From a checkpoint of a small transformer trained on Wikipedia: tied embeddings, 5056 steps.
Each number is 128 + 32 x the weight over its row's rms, rounded and kept within 0 to 255. Layers, rows and columns count from 0. The size above them is the row's rms in percent of the matrix's.

# layer 10 MLP up, 4096x512, rms 0.18, rows 3877-3903, columns 0-127
size [ 99  91 101 102 102 122  96 100  96  97 100  98 116 103  97  91  95 105 104  95  94 108  95  96 106  94 104]
[[129 115 131 114  99  95 150 106 131 114 163 105 105 148 124 120 128 112 131 131 136 121  76 179 198 119 145 135  95 140 135 146 148 126  72 131 129 120 144 154 164 144 116  91 132 142  97 117 157 212  99 124 108  72 102 110 121 114 113 147 125 167  87 128 108 115 101 105  80 113 156 121 124 152  68 121  83 172 193 176 103  57 124 130 138 163  82 183 147 120 113 159  96 140 103  89 134 170  83 158 131 183 170 205  89  49 118 142 110 110 105 150 132 118 129  96 100  98 142 105  94 102 112  68 206 118 136 117]
 [107  91  84 140 129 101  91  67 164  64 112 152 187  96 174 128 146 126 131  99 129 197 150 136 127 136 204 115 136 136 127 117  49  84 149 131 155 125  84 209  83 121 147 107 132 163 114 211 113  82  95 139 229  78 107 142 149 133 104 152 123 116  95  92 187 161 130  46 158 107  78  85 131 211 136 122 124 149 116 141 175 164 114 111 159 150 134 113 157 105 110 162 152 136 147 105  76 144 175 155  59 118 117 142 141 161 164 152 194 118 113 188 124 128 197 106  94 184 123 111  96 154 122 141 109 114 127 144]
 [138 152 154  39 101 151 113  83 134 122  76 155 125  77 179 139  53 134 163 153 126 113 113 167  40 121 150 190  90 137  96 159 175 139 102 116 120 126 167 156 142  99  96 167 108 182  76 133 118 110 141 123  75 113 123 117 134 113 150 134 163 110 151 111  69 155 164 123 152 153 115 160 104 131 129  93 114 148 108 169  64 162 157 142 176 101 145 170 109 115  61 158 138 147 180 136 146  82 136 117 100 109  84 143 135 142 131 135 132 145 102 147  94 114  93 130 125 149  96 116 149 199 214 144 144 137 104  95]
 [ 81 170 111  84 105 158  88  66 156 122 135  79 145 159 111 127 145  90 114  97 130 141 117 128 162 142 167 109 160  93 170 162 125  97 172 120  44 147  96 175 140 108 191 131 110  74  81 175  99 114 110 101 136 137 111 110 147  68 146  63 130 174 110 151  83 163 168 133 149 117 152 159 118 146 117  97 117 122 191 148 221 119 134 134 152 127 123  92 104 135 108  90 126 127  80 101 162 103 148 148 145 127 143 132 133 109 117  77 117 167 132 172 149 155  83 168 144  95 120  72  99 183  80 108 124 150 111 127]
 [109 127 141 107 145 179 117 168 165  85 157  83 142 101 187 165  73 178 178 132 176 112 102 108 135 144 123 213  93  93 118 152 126  97 112 122 103  90 160 108 116  95 132  98 126 113 133 112 110 117  96 140 165  90 118 146 111 113 167 156 154 189 149  96  89  66 120  77 144 214 114 141 169  93 198 119 106 189  91 154 161 116 172 109 145 107  70 119 159 127 129 136 150 121 148  79 112 134 108 166 118  58 143 101 108  92 176  93 125 134 128  87 162 108 136 105 152 127 142 135 163  95 112  50 118 133  92 129]
 [179 115  66 169 102 200 166  75 187 156  97 106 115 167 120  78 134 154  99 100 217 143 129 127 149 117  89 104 146 152 153 146 164 140 133  68 136  90 146 136 155 142 165 104 124 131 115 117 196 114 136 138 166 154  77 140 114 118 106 192 129 175  90 137 181  92 170 140 149 167 118 144 132 125 104 147 108 134  91 151  88 201  87  93 143 115 132 129 152 136 171 108  93 160 119 132 160 134 123 127  63 102  68 137 148  87 150 130 132 128 132 114 106 140 106 130  84 122  90 145 128 151  78 131 150 159 121  76]
 [140 115 149  77  89 151 111 133 115 125 129 134 142 132 141 147 153 143 104  91  95 121 103 137 148 123 121 115 127 128 156 134 118 157 151 115 136 122 155 137 118  87 154 106 120 159 106 164 136 125 141 120 122 148 125  91 132 134 146  87 102 116 138 155 108 155 166 152 128  97 124 125 114 156 156 147 126 202 133 168  82 136  95  95 118 185  21  87 109 152 151 119  70 134 187 111 129 114  93 134 159  98 204 131 126  74 140 131 108 109 131 121  97 147 154 130 133  89 111  61 129 116 115 183 125 118 135 136]
 [167 106 126 149  77 121 148 184 167 169  95  95 127  80  72 143  83 135 129 134 209 158  59  63 124 140  75  70 116 115  99 100 159 132 170 137 140  94 151 135 116 159 109  98 131 126 152 180 106 108 118  88 180 118  81 175 150 144 163 119  90 140 113  86 178 214 132 111 132  76 174 155 200  73  85 217 115 119 106  97 139 205 127 131 150 140 161 123 146 179 122 166  89 115  77 168 100  63  97 124 153  38 114 134 133 156 135 111 179 130 136 125 144 135  97 128  83  97 110 172 137  82 109 129 103  92 129 165]
 [186  98 167 111 154 110 117 133 126 158 154 152  99  82 158  90 133 119 119 177 132 112 137 155 108 116 115 131  77  92 138 133 144 161 131 137 104 133 202 153 140 110 170 134 148 149 128  91 125  73  95 131 163 114  71 130 119 102 147 154  63 131 134 122  92 153 118 106 122  79 110 105 163 155 151 175 149 123 117 129 158 167 105 142 149 100 156 152 115 104 157 178 103 149 146 120 113 156 125 168 135 115  86 140 148 120 140 147  90 128 207 124 194 127 117 147 137  88 129 196 110 183  84 123  96 126 132 195]
 [105 147 129 167 131 156 145 119 107 127 142 155 104 135 141 175 130  81 112  85  86 201 103  81 144 101  65 102 111 177  85 163  53 183 108  77 100  81 157 179 112 186 138 204 121 105 141 128 116 175 132 129 113 114 157  94 141 139 134 106  91 115 105 111 119 161 170 103  75 141 176 123 172 138 102 126 170 206 112  81 170 166 132  78  78 122 119  80 102 137 151 145  93 128 134 158 154  79 104 139 115 123 160 145 164 127  89  80  93 111 159 137 152 170 114 202 105 136 135 100 156 179 156 196 162 134 138 142]
 [169 142 124 101 125 134  91 107  92 119 128 161 107 155 124 126 153 145 152 106 175  66 155 185 111 119 103 106 140 176 141 164 188 148  69 149 142 100 168 115 105 154 118  69 161 133 122 181  65  96 189  46 133 115 125 161 145 129  68 122  83 157 184  87 162  84 163 148  93 170 105  95 122  90 100 135 124 109 165 171 105 154 111 190 172  93 114 174 116 115 153 116 137 214 133 105 178 190 144 188 156 131 176  95 129  79 109 147  68 220 156 110 127 116 144 120 127 112 138 147 175 160 117 159 117  88 111 151]
 [126 181 120 117  95 139  82 113 129 123 137 107 130  84 103 177 139 170 154 140 138  52  77 204 180  98 110 144 117  91  63  93 129  97 180 149 135  93 121 117  98 157 177 142 115 188 144  83 105  89 137 117 188 104  72 143 141 108 183 167  93 133 119 103 144 115  94 130 113  99 113 104 157 147 122 137 127 170  86 178 137 114 100 120 133 137 190 128 113 122 132 104 163 137 103 144 128 106 154 107 154 148  88  99 150 152 117  88  48 170  96 121 114 141 124 110 125  67 135 198 182 155 141 109 126 139 171 149]
 [102 105 150 171 125 126 116 139 158  77  84 158 173 142 140 130  95 102 103 141 147 144 125 205  74 122 217 176 138 126 137  89 103 155 176 141  71 128 167 107 150 105 178 141 122 125 132 162 109 154 125 135 129 134 130 158 148 120 140 125 105 126 112 170  69 149 108 128 122  91 181  72 145 141 177 139 123  84  86 139 139 106 136  87 170 118 117 127 171 169 102 138 109 143 104 175 153  85 111  98 175  85 179 121 130 176 108 133  89 179 151 117  78 148 178 158 135 112 147 137  92 200 156  58 113 106 177  58]
 [136 104 127 135 150 160 146 134 141 108 144 120 125 152 169  74 151 129  85 101 134 179 158 116 188 127 116 125 108  66 160 151 102 151 124 106 127 136 134 121 192 146 125 138 128 154 170 169 186 152 121 107  92 181 104 126 131 179 152 111 173 121 138 163 111 141 112 193 121 116 136 133 121 129 146  77 145 145 129 184  83 157 117 148 167 141 114 113 143 130 163 132 141  92  92  88 164 141 191 141  78 116 189 154 127  94 102 124 145 125 152  64 113 126 112 101 123  71  65 121 146  99 140 131 163 122 156  96]
 [165 129 109  90 143 138 107 125 151 187  97  58 150 121  81 109 152 121 154 140 166 141 112 127 137 134 179 180 129 153  72  89 109 145 135 155 165  95 126  95  95 132 114 182  82 132 116 138  92 121  84 140 136  93  58 154  76  64 119  87 126 111 153  93 106 120 154 120 118 125 119  80 167 131 136 132  23 151 102 170 126 117 139 102 167 104 112  60 115 161  69 123 107 115 152  74 161  80  55 140 149  80 115  83 133 135 128  90 156 128 114 120 195  54 168 172 142 219 143 164 122  93  93 138 141 125 133 172]
 [176  67 104 117 165 161 129 141 177 135 134  94  80 147 173 180 116 117 152 132 168  69 169  94 115 122 149 106 131  52 174 135 173  91 124 124 171 157 159 150 105  92 134  96  98 107 120 190 141 130 101 139  66  83  99 121  95 135 136 101 102 141 155 130 150  79  72 139 134 212  81  98  99 160 137 170 154 131 106 135 149 152 122 113 128 141 136 149 121 142 153 116 148 121 124 107 113 132 140 120 144 123 178 143 131  51 123 139 110 174 121 117 116 130 108 109  58 221 127 165  98  68 159 133  79 156 132  79]
 [183 128 147  94 157 172 111 161 140 135 151  92 146 115 123 101  82  85 140 135 166 139 104 104 133 150 151 115 119 159 145  97 154 104 172 117 141 149 131 131  74 159 118 118 161 100 110 176 156  62 145 100 117 172 165 112 100 120 162 136  95 106 174 110 106 139 167 202 128 144 127 109  87 121 111 123 159 107  80 126 133 110 119 155 143 146 168 147 143  87 141 117 126 138  91 175 113 165 150 179 143 102 137 124 128 188 135 123  89 105 115 158 113 109  94 108 156 101 151 119 129 104 186 130  86 161 181  92]
 [140  10 150 121 105 133 188 132 132 156  51  61 101 153 130 169 110 160 138 121 124  93  97 125 176 149 138 110 121  78 198 167 130  71 131 152 122  91 135 142 145 110 118 157 168 142 133 133 124  68 172 113 101  71 156 105  92  89 135 128  97 140 122 122  90 161 163 124  94  83 135 101 174 109 112 135 173 131  67 112 146 128 208 135 180 113  69 107 125  90 147 166 117 170 160 172 103 131 120 109 151  98 195 161 130 108 177 116 159 187 180 156 122 143 136 140 139 138 124  58 143 133 133  90 167 178 127  98]
 [132 128 130 109 125  60 133 156 153  95 124 138 113 145 142 155 100 102 121 116  95 143 100 121 123 118 140 100  95  85 135 159 177  83 135  60 199  89 112 169 134 133 109  92 108 142 106 153 113 107 153 163 152 180 166  55 129 143  92 160 119 154 170 124 134 191 142 200  89 125 127 141 167 119  99 141 131 116 192 147 166 106 103 120 189 132 141 135 161 123 109  81 119 174  97  45  98 103 157 140 101 143 169 110 133 111 118 110 153 166 166 133  57  99 113 131 149 136 122 132 129 121 106 119 154 143 143  80]
 [147  69  86 138  92 151 130 115 136 107  67 174 154 142 104 131 157 112  85  92 106 147 129  86 154 156 122 178 123 147 161 141  84  92  68 140 130 117  99 159 105  98 140  98 101 137 116  78 117 113 101  71 114  67 111 114 168 177 146 126 133 148 118 111 123 199 124 152 106 169 139 142 181 106 116 136 136  97 142 130 131 139 178 181 121 180  65 156  81 111 147 135 138 119 142  85  93  54 130 144 144 161  91  87 150 138  77 123  64 105 151 158  71 169 151 184 117 151 132 175 158  91 129 114 145 108 131  69]
 [ 84 149 149 135 148 182  87 122 180 108 162 122 129 124 110 130  65  57  34 139 187 142 144 122 123 103  91 106  42 137 142  89 101 131 134 129 172 177 120 108 115 111 156 156  83 113  66  53 139 154 197 152 121 127 126 110 174 139 165 172 139 179 173 126  97 127 155 145 110 121 140 129 124 118 136 174 121 150 139 131  81 115 129 149 148 129 142 127 124 110 151 151 148 165 103  99 141 102 141 142 159 167 124 140  49  99 125 159 194 160 145 125 137 129 146 139 168  49 102 185 101 102  67 140 107 118 115 206]
 [115 133  73  56  95 137 152  93 122 143 206 144  94 117 109  74 117 144  64 108 180 141 185 130  40 119  83 131  99 125 101  89 100 170 115 138 114 159 138 120 188 132 122 175 111 130  79 117 168 128 100 173 111 208 134 120 101  99 109  90  56 203 158 124 175 190 142 175 126 168 124 110 118  59 138 149  76 176 137 196 146 145 166 123  68 191 164  78 120 150 145 156  92 202 174 113 160 154 110 122  95 133 101 159 116 175 140 101  92 112 141 164 131 200 173 138 110 130 120 110 120 138 134 158 102 134  97 132]
 [114 122 167 116 135 156 119 149 100 147 163 134  77 222 187 122 130  75 112 107 144 154 125 192 181 150 129 137 113  96 166  78 149  88 181 141 128 109 169 145  27 129 145 123 123 102 129 103 136 113 115  99  93 135 158 136 124 108 129  56 148 121  57 133 111 124 133 106 105 108 117 159  79 125 108 134 112 143 143 152 129 125 122 132 149 112  39 139 118 128  65  77 179 152  99 148 139 143 146 205  84 166 136 131 111 127 106 133 123 121 131 165 119 137 157  97 134  74  79 167 113 159 106 124 138 103 119 133]
 [ 68 111  97  86 169 146 173 142 146 131 157 194 151  93 107 153 151 110 108 155 138 183 104 162 139 154 114 123  91 192 135 107  90 161 181 180 110  69 117 136 100 104 133 115 163  99  91  78 110 152 137 107  85 113 178 112 111 156 108  86 112 111 127 134 108 143 131 108 140 102 114 160 178 154 111 149 147  94 123 130 118 109 133 131 139 134  75 110  91 117 153 149 112 144 157 161 120  75 112 133 170 104 110 206 146 119 158 100 130  69 111 118  84 115 123 123 115 156  82 158  91 110 106 197 143 154 130 111]
 [157  83 111 130 122  92 137 116 119 110 123 134 123 129 138 146 151 139 146 179 125 119 132 103 174 202  46 136 137 101 133 104 170 114 159 122  84 133 141 146 194 163 124 140 128 124 146 126 148 119 162 144 135 121 168 143 130 156  94  80 139 132  89 158 124 182 171 153  90 107 113 110 159 160 115 149 138 143 104 137 129 103  54 136 149 161 129 104 134 180 194  84 115  58  64 152 139 145 164 164 118 110 157 109 184  84 165 134 119  98 119 171 133  87  88 121  94 159 106 110 151 134 105 164 145 157 131 135]
 [ 92  95 164 142 153 154 188 150  83 117 131 132 103 166  91 116 137 156 153 127 148 166 133 135 137  97 123 128 143 157 106 161 107 122  83 173  44  84 146  78 147 122  87 186  64 141  77 118 154  73 149 148  90 135 147 142 150 114 222 106 122 128 138 131 106  62 131 103 119 132 162  41 117  93 130  71 207 138 147 106 167 117  97 150 121 164 129 114 138 182 171 106 136 130  85 118 162 116 153 125 154 121  95 126  75 117 138 125  87  89 145 120 123 142 106 117 120 116 136 133 170 129 109 149 128 175 125 105]
 [145  97 151 182 161 177 192 129 147 143 100 118  95 191 110 169  90 119  92  91 136 183 111 117 133 119  89 135 143 135 151  44 122 120 173 175 112 103 118 106  99 131  96 102 106 124 151 127 124 108 117 169 140  38  91 118 131 170  97 109 137 155 125  95 134  91 176 124 123 157 193 148 121  76 117 155 120 123 216 153 154 149 111  99 125 122 135 106 129 138 109  99 175 113 175 109 193  85 142 195 193 147 113 125 122  54  98 148 140 150 131 128 149 105  96 113  66 132 139 166  68 151 112 132 185 182 115 107]]
# layer 10 MLP down (transposed), 4096x512, rms 0.183, rows 3877-3903, columns 0-127
size [102  95 100  95 105 116  94 103  97  94  98 101 105 107 102  89  91  97 102  94  97 107  95 105 107 104  99]
[[151 144 127 125 144 140  89 158  38 130 143 199  91 123 116  86 149 215 112 157 146  70 101 163 195 136 143 123 112 130 107 115 106 138  84 150 133 148 172 197 106 103  96 139  96 197  63 111  98  63 155 165 102 193 158 129 128 117 130  81 118 105 107 108 114  74 108  67 171 125  83 131 151 106 148 121 190 118 149  81 179 118  96 121 145 120 132 159  62 135 127 129 124 113  99 166  71  45 110 140 144  61 153 145 124 113 176 146 134 113 117 156  97 105 123 102 142 159 140 120  97 144 155 117 109 104 145 161]
 [112 122 150  96 107 127 125 125  76 153 129 145 143 130 123 133 141 182  90 139 123 160 142 195  72 102  97 110  98 148 126 119 134 101 189 138 168  75 194  65 132 106  87 101  73 134 126 108 115 188 179 176  81  57 140 122 115 107 104 144 119 141 167 108  62 171 123  97 104  74 145 159  99 106 159 179 145 115 142 194 141 106 136 138 104 171 162 179 162 165  99 133 100 163 167 132 159 108 113 113 154 107 182 196 131 138 108 147  85  77  99 149 130 154  96 126  85 109 104 133 124 137  77  99  94 143 138 166]
 [170 112  85 107 133  91 141 134 151  91 102 178 138 154 141  79 164 166 127 202 167 150 140 122 114 160 112 132 128 127 150  87  93  60 141 122 133 119  90 143 143 129 198  85  66 145 137  94 200 140 132 116 120 105  94 152  82 178 164  79 128 206 121 110 120 156 118 119 113 104 136  74 129 123 111 110 151  90 143 121 186  92 173 143 122  83 119 124 121 177 179  99 102 105 130 168 131 145  73 168 149 130 109 129 138 114 124 137 130 145 125 193 139 114  93 164 120 153 118 202 105 170 122 137 149 180 142 118]
 [ 98 112 120 165 109 109 116 166 165  93  62 177 100 150  97 167 118  65 118 148 169  86 112 162  66 106 141  80 162  98 120 160 136 136  81 150 138 156 128 155 137 139 127 138 100 135 123 106 129 153 116 105 137 128 189 123 127 132  73 150 153  82 125  84 182 124  92 124 164 169 148 130 126 101 139 125 136  97  84  87  85 170  68 129 133 147 141 153 142 115 153 125 164 110 161 164 143 123 104 156  91 140 130 117 137  97 169 160 183 155 162 125  74  98 143 115 118 121 157 132 124 216 139 105  91 156 188  39]
 [117 174 119 125 131 142  78 152 134 111 118 131 112 121  71 117  85  57 135  71 111 128 135 159 127 160 146  87 155 149 154 152 114 118 134 139 105  82 150 139 138 123 149 125 101 112 109 113 137 162 147 121 127 123 167 104 149 170 112 161 157  87 118  91 152  62 138  96 114  91 101  93 117 107 149 134 123 126 195 137 119  98 149 115 171 120 118 119  69 182 122 113 115 157 157  95 191 105  80  58 151 117  82 111 165 124  85 105 176  14 136  97  70 129  88 189 108 153 110 128 147 162 102 148 131 162 128  53]
 [111  94  78 133 134 157 134 129 141 143 117 103 164 133  84 126 169 132 165 213 164  68  90 105 195 189 102  96 129 100 168 129 106 178 128  83 131  78  90 182 135 170 153 149 123  97 107 115 125 173 121 164 141 135 185 112 152 145 135  82 114 117 132 118 140 148 123  90 128 119 127 146 154 140 145 112 125  90  97 124 144 110 119  89 125 144 111 110  68 137 185 171 106 172 129 125 137 108  65 164  91 144 135 132 171  95 127 113 133  92 134 210 132  95  84 101 114  92 104 175 153 127 100 103 135  52 134 126]
 [148 139 137 139 115 128 148 169 155 133 143 136 114 149 144 133 109 145 121 155 143 146  84 126 161  90 131 171 185 126 162  73 112 125 116 136 151 118 149  76 140 134 112  86  92 144  86 111 134 118 121 125 103 107 153 104 128  87 120 153 104 123 171  80 137 168 183 152  79 114 126 163 115 140 128 204 171  85  94 109 149 161 191  84 119 122 143 139  91 149  60 143  84 148 124 132 166 150 108 153 179  82 160 124 144 121 117 102 142 147 106 119 165 134 154 104 113 131 138  89 117 160  89 176 141 119 156 137]
 [144 114 149  68  61 116 147 146  76 119  85 166 115  76  92 124 182 118 158 116 154 208 119 128 108 156 102 112 122 101 153 166 188 131 121 115 129 118 166  94 192 133  80 151  87 136 138 116 122 122 135  65 141 127 139  98 142 165 139 119 167 115  66 104 120 122 164 105 110 111 143 128 162 136 160 149 116 175  70 128 163  95 122 143 153 172 162 190  80 152  83  99 121 168 165 110 109 186 115  98 148 193  43 138 163 179  74 103  64 110 152 144 105 100  79 177 111 114 119 153 153 135 151 144 145 164 140 103]
 [ 74 108 156 149  65 175 171  81 104 161  81 139 179 112 171 101 135 134 210 133  60 106 151  80 123 113 160  92 111 169 111 115  87  70 133 190 122 196 157 136 175 185 101 135 158 125 144 181 147 107 144 126 140 164 121 122  65 109  60  89 138 124 183  94 138  88 151 166  77 136 131 107 175 138 147 103 135  92 162  64 173 140 119 146 122 104 133 134 190  80 123 130 130 106  88 175 162 117 120 139 140 174 104  44 173 130 115  72 112 143 160 158 107 103 108 132  81 127 152 140 161  96 185 130 107 153  45  90]
 [145 157 106 148  92  55 122  99 133 127 151 119 112 124  85  49 134 104 143 153 117  55 168 121 115 158 110 190 131  81 127 129 107 107 173  91 149 144 131 189  82 117 109 123 175  63  62 126 158 140 160  73 166 114 161 120 185 158  80 121 113 104 137 169 107  86 158 101 145 162 168 106 195 131  67 172 177  98  82 165 106 138 130 148 127  39 124 118  94 103 151 150  86 110 163 168 139 138 123 140 154 136  66 167 109 119 131 127 160 157  91 135  90 198 149 141  51 101 138 180 133 123 109 136  96  99 107 185]
 [166 140 117 101 101 132 155 211 115 132 143  99  86 111 101 143 104 156 139 136 117  83  83 161 118 106 165 151 161 131 137 117 159 133 130 177 134 229 115 174  90 117 137 170 180 141 158 112 158 119  94 122 155 108 177  82 135 181 131 114 162 113 144  84 126 161 159 120 187 142 127 105 131 128 113 123 197 127 219 143  64 121 105  90 114 128 181 125 133 148 112  98 121  82  65 146  70 132 112  91 121 117  94 114 172 137 106 111 133 147 156 144 151 120 174 131 108 149 155  82 129 118 175 110  88 103 129 129]
 [137  93 142 113  97 177 170  90 102 123  89  68 162 180 162 127 159  55 140 113 106 107 147 123 104 130 187 151 108  93 128 137 195  53 107 154 107  68 159 190 137 118 104 139 135 134  87  76 165  89 138  87  99 101 132 147 158 134 119 134 127 110 130 171 123 164 122 102 120 125 145  80 150 106 165 116 169 106 125 137 221 148 111  56 166  58 158 166 144 125 110  72 113 103 112  96  89 134 119  87 169  43 128  72  59 145 171 128 128  92 145 187 132 173 104  79  93 124 129 178 255 180 117  70 155 168 135 116]
 [201 116  63  94  87  80 165 119 136 109 115 155 141 125 123 116 142 108 157 189  64 146  72 166 153 149 154  93 201  92 163 208  94  75 174 149 105 165 119 134 146 158  83 136 113  97 150 140 166  98 113 106  96 135  83 127 105 119  90 153 114 126 154 130 177 164 148 122  89 134 112 161 163 128 103 136 128 127 186 127 124 140 214 101 119 141 107 180 120 149 132 147 149 145 112 202  78  87 125 171 148 183 139  94 110 136 165  87 147 130  70  83 181  98 135 132  82 146 164 135 149 135 131 105 170 133  79 153]
 [ 95 133 128  73 122 149 146 161 154 133 105 169  74 142 142 143 165 109 132  96 121 148 155 167  80 114 123 117 137 135 114 166 136  81 172  85 164 180 159 161 114 141 109 162 145 141 127 144 108 133  89 117  71 116  16 123  80 116 149 155  80  67 118 122 148  68 157 123 125  54 132 108 150 147 198 109  91 130 137 126 144 133 124 140 120 140  25 125 131 103 117 138 100  78 157 152 164 171 161 150 139 146 148  65 117 124 101  54 111 117 128  77 169 129  95 126 148 170 107 118 113 109 137 140  87  82 141  76]
 [136 149 122  55 135  75 153  50 126 107 136  84 136  95 105 153 172 133 138 126 158 130 118 144 164  87 204 161  83  97 167 130 103 153 100 184 125 166 206 159 160 116 157  58 131 160 102  80 146 149 119 120 146 124 189 167 118 166  49 137  33 152  94 125 114 115 139  75  70 107 125  94 139 145  72 164 118 106 164 123 143 114  91 145 112 149 112  54 149  95 134 154  88 110 101 168 123 172  95 152 144 169 137 167 165 186 111 133  78 163 150 170 107 171 164 175 145  81 144 142 123 139 103 143 102 139 158  98]
 [141 138  53 149  95 116 171 157 135 165  92 133 158 128 121 167 138 161 140 124 120 121 162 164 180 145 131 113 142  89  69 121 138 114  93 135 114 148  93 142  78  63 140 157 139 183 146 139 100 136 180 138 180 104 106 151 140 193 104 164 137 137 135 121  98 150 176 105 155 130 174 159 110  86 133  71 102 139 181 191 143 114 160 147  98 120 115 106 115 215  83 138 132 136 147 173  89 175 150 106 122 144 117  87 155 150 111 115 120 133 173  81 152 102 158  93 144 132 134  97 150 144 119 126 178 197 137 109]
 [ 75 159 103 110 184 129 197 141 134 140  64  90 127 130 112 123 150 176 154 133  40  82 142  99 122 129 148 173 131  68 120  79 188 158 184 140 120 100 101 178 116 169 100 125 115 159 142 125 106 165 124 140  98 144 165 118 140 101 102 139 135 157 131  56 146 159 112  72 124 149 125 117 162 102 157 107 110  85 160 131 125 105  92 183 127 116 123 110 146 111  48 114 139 133 154 129 168 114 153 142 140  31 108 167 112 113  97 179 109 134 133 151 145 155 180 134  75 121 164 124 118 171 127 132 153 117 192 121]
 [106 119 112 144 120 159 148 131 110 151 143  95 130  82 163 128 129 200 118 162 113 209 154 114 177 166 114 135 144 211  81  79 102 201  93 129  89 162 177 140 149 125 110 185 171  99 137 124 159 127 134 156 140 142 176 124 110  82 114 210 206  95 125 129 118 119 134 124 102 135 151 125 138 153 173 129 155 133 160 145  22 152 148 143 123  78 177 153 183 140 142 125  32 133 162 121  70 162  85 100 166 168 142 182 115 133  93 169 104 130  97 150 155 100 141 120 166 170  61 134 149 139 150 134 164 114 124 123]
 [ 89 201 115 146 129 113 116 119 104 163  88 114 119 151 174  95 104 119 140 136 124 152 156 113 176 134 121 160  91 106 121 101 108 129  83 160  98 161 130 148  70 145 106 127 140 108 131 132 133  81 101 155 124  88 116 143 144 123 132 105  73 147 221 193 172 150 142 146 183 195 156 130  73 128 112 134  96 136 129 138 102  89 126 133 105 185 102 153 132 139  93 130 115 170 109 138 133  97 166  93 166 126 115 147 142 110 109 125 143  91 178  99 189 146  99 196 198 127 123 141 137 136 139  83 123 196 153 147]
 [135 131 135 133 120  65  99 104 124 126  94 148 126 160 107  97 125  92 132 159  98 225 135 179  90 154 188  88 142 185 120 166 141 153 128 135 121 134 138 137 126 159 193 175 115  93 154 185 129 110 151  71 130 159 126 145 160 170 163 109 150 144 145 126 156  68  95  73 136 149 192  53 101 159 165 127 112 146 171 131  92 135 100 111 137  71 133 103 138 107 135  97 140  99 141 125 154 110  97 137 122 104 156 136 157 126 145  98 116  80 119 130 176  68  90 158  89 107 162 149  97 131 124 137 153 124 118 106]
 [162 158 154  85 208  84  63 144 145 116 154 132 120  93 177 160 140 148 180  89  68 119 127 175 126 107 165 121 162 136 149 118 152 123 168 104  98 138  94 121 114 107 149 132 147 118  96 211 132 136 149 127 141 142 103 166 137  95  90 119 133 145 150 150 137 124  93  81  86 118 131 169 122  81 152 152 144 130 135 129 109  94 123  94 137 101 143 119 123 192  89 138 152 139 163 112 142 135 105 173  89 105 144 113  64  95 112 168 110  90 160 137 130  93 142 109 170 119 122 136 130 129 167 110 138 172 103 155]
 [127 150  93 128  87 143  74 149 122 172  98 130  42 106 107 121 109 170 206 116  99  66 143 135 116  73 147 161 155 119  78 187 157 124 103 118 105 145 128 165 143 151 121  87 153 166 113  91  99 197 136  77 143 171 107 116 177  51 134 110 114  61 112 111 101  75  60 155 145  87 126 134 143 132 106  74 134 130 117 101 158 105 177 110 155 118 121  75 142 185  24 147 153 122 135 136 114  93 163 133 109  96 176 141 115  95 167 116 150  98 123 141 161 114 135 159 143 198 138 104 131 186 142  93 126 101 180 117]
 [164 151 146 181 118 150 159 127 111 128 110 114 133 139 157 111 169 107  42 104 104 128 164 127 141 142 171 132 133 136 101 157 111 162 160 149  66  83 110 144 170 156  96 120 128 136 129 159 120 109 144 120 130 131 158 124 124 164 155 149 131 151 141 171 123 184  90 119 178 168 184 117 100 157 103 149 118 179 134 126 167 157 131 171 111 175 166  75 183 113 199 115 144  85  99 138 118 204 168 115 118 171  55 188 128 110 100 105  95 135 168 112 146 131 156 176 114 120 126 110 177  54 135 115 125  91 132  77]
 [181  94 172 182 183 126 142 150 113  96  91 123  88 142  86 125 208  90 114 141 133 171 154 150 190 157 178 102  93 158 191  79 120 131  39  86  68 110 102 139 118 110 148 101 143 110 121 135 108 135 135 124 141 136 127  93 100 129 147 102 101 131 128 150  83 125 171 103 131 122 123 166  92 145 155  87 196  99 116 133 124 108 115 140 131 169 119 146 122 148 163 114 115 133 156 163 162 115 117  92  78 127  83 105  80  60 147 132 126 124 157 182 111  71 134  88 124  75 136  83 199 123 137  83 117 150 137 115]
 [ 76 106 176 173 164 128 118 107 121 141  97 117  89 153 143 110 140 147 141 149  79 118 169  92 160 133 100 109 181 179  96  72 109 116 163 138 115 157 112 101  97  84  92 111 115  95 123 130  71 130 110 157 128 132 169 120 140 162 115 124 170 153 102 116 106 170 110 160  92 144 129 138 142 153 103 101 136 132 120 134 134  77 140 185 102 147 146 236  85  97 122 126  89 123 131 104 159  96 121 155 159  73  59  76 106 140 179  71  80 150  77 144 115  88 178 139 186 139 116 128 166 117 185 132 162 200 143 109]
 [107  93 114 122 137 137 149 130 138 122 143 119 133 138 127 157 136 105 160  90 115 155 136  69 143 168 132 140 158 106  93  98  87  99 154 130 110 139  64 103 152 163  88 184  87 103 136  78 131 155 104 109  57 123 158 103 136  79  99 132 150 112 162 126 116 128 113 123 122  67 160 132 146  98 118  68 149 121  82 166  93 143 140 141  85 123 101 142 127 104 113 123 147 164 135 100 176 131 126 121 150  88 158 123 142 156 161 139 125 159 121  67 132 120 129 118 117 178 149  98 125 174 164 138  96 145 140 150]
 [120 138 173 151 125 129 145 138 168  97  87 114  64 148  90 116  77 122 169  53 135 171 157 120 135 161 138 110 107 133 163  73 164  33 186 114 138 127 150 166  89 135 168 179  96 153 162 171 150  81  85 140 109  88 144 148 179 133 140 137 100 129 186  70 237 194 153 121 122 194 120 164 115  41 118 107 155 127 153 148 146 144  87 137 140 140 169 164 156 126 118 141 115  82 108 147 118 121  89 126 118 122 120 221 171 110 142  78 121 149 121 138 131 195 114 142 177 108 113 169 150  88 142 167  87 115 125 178]]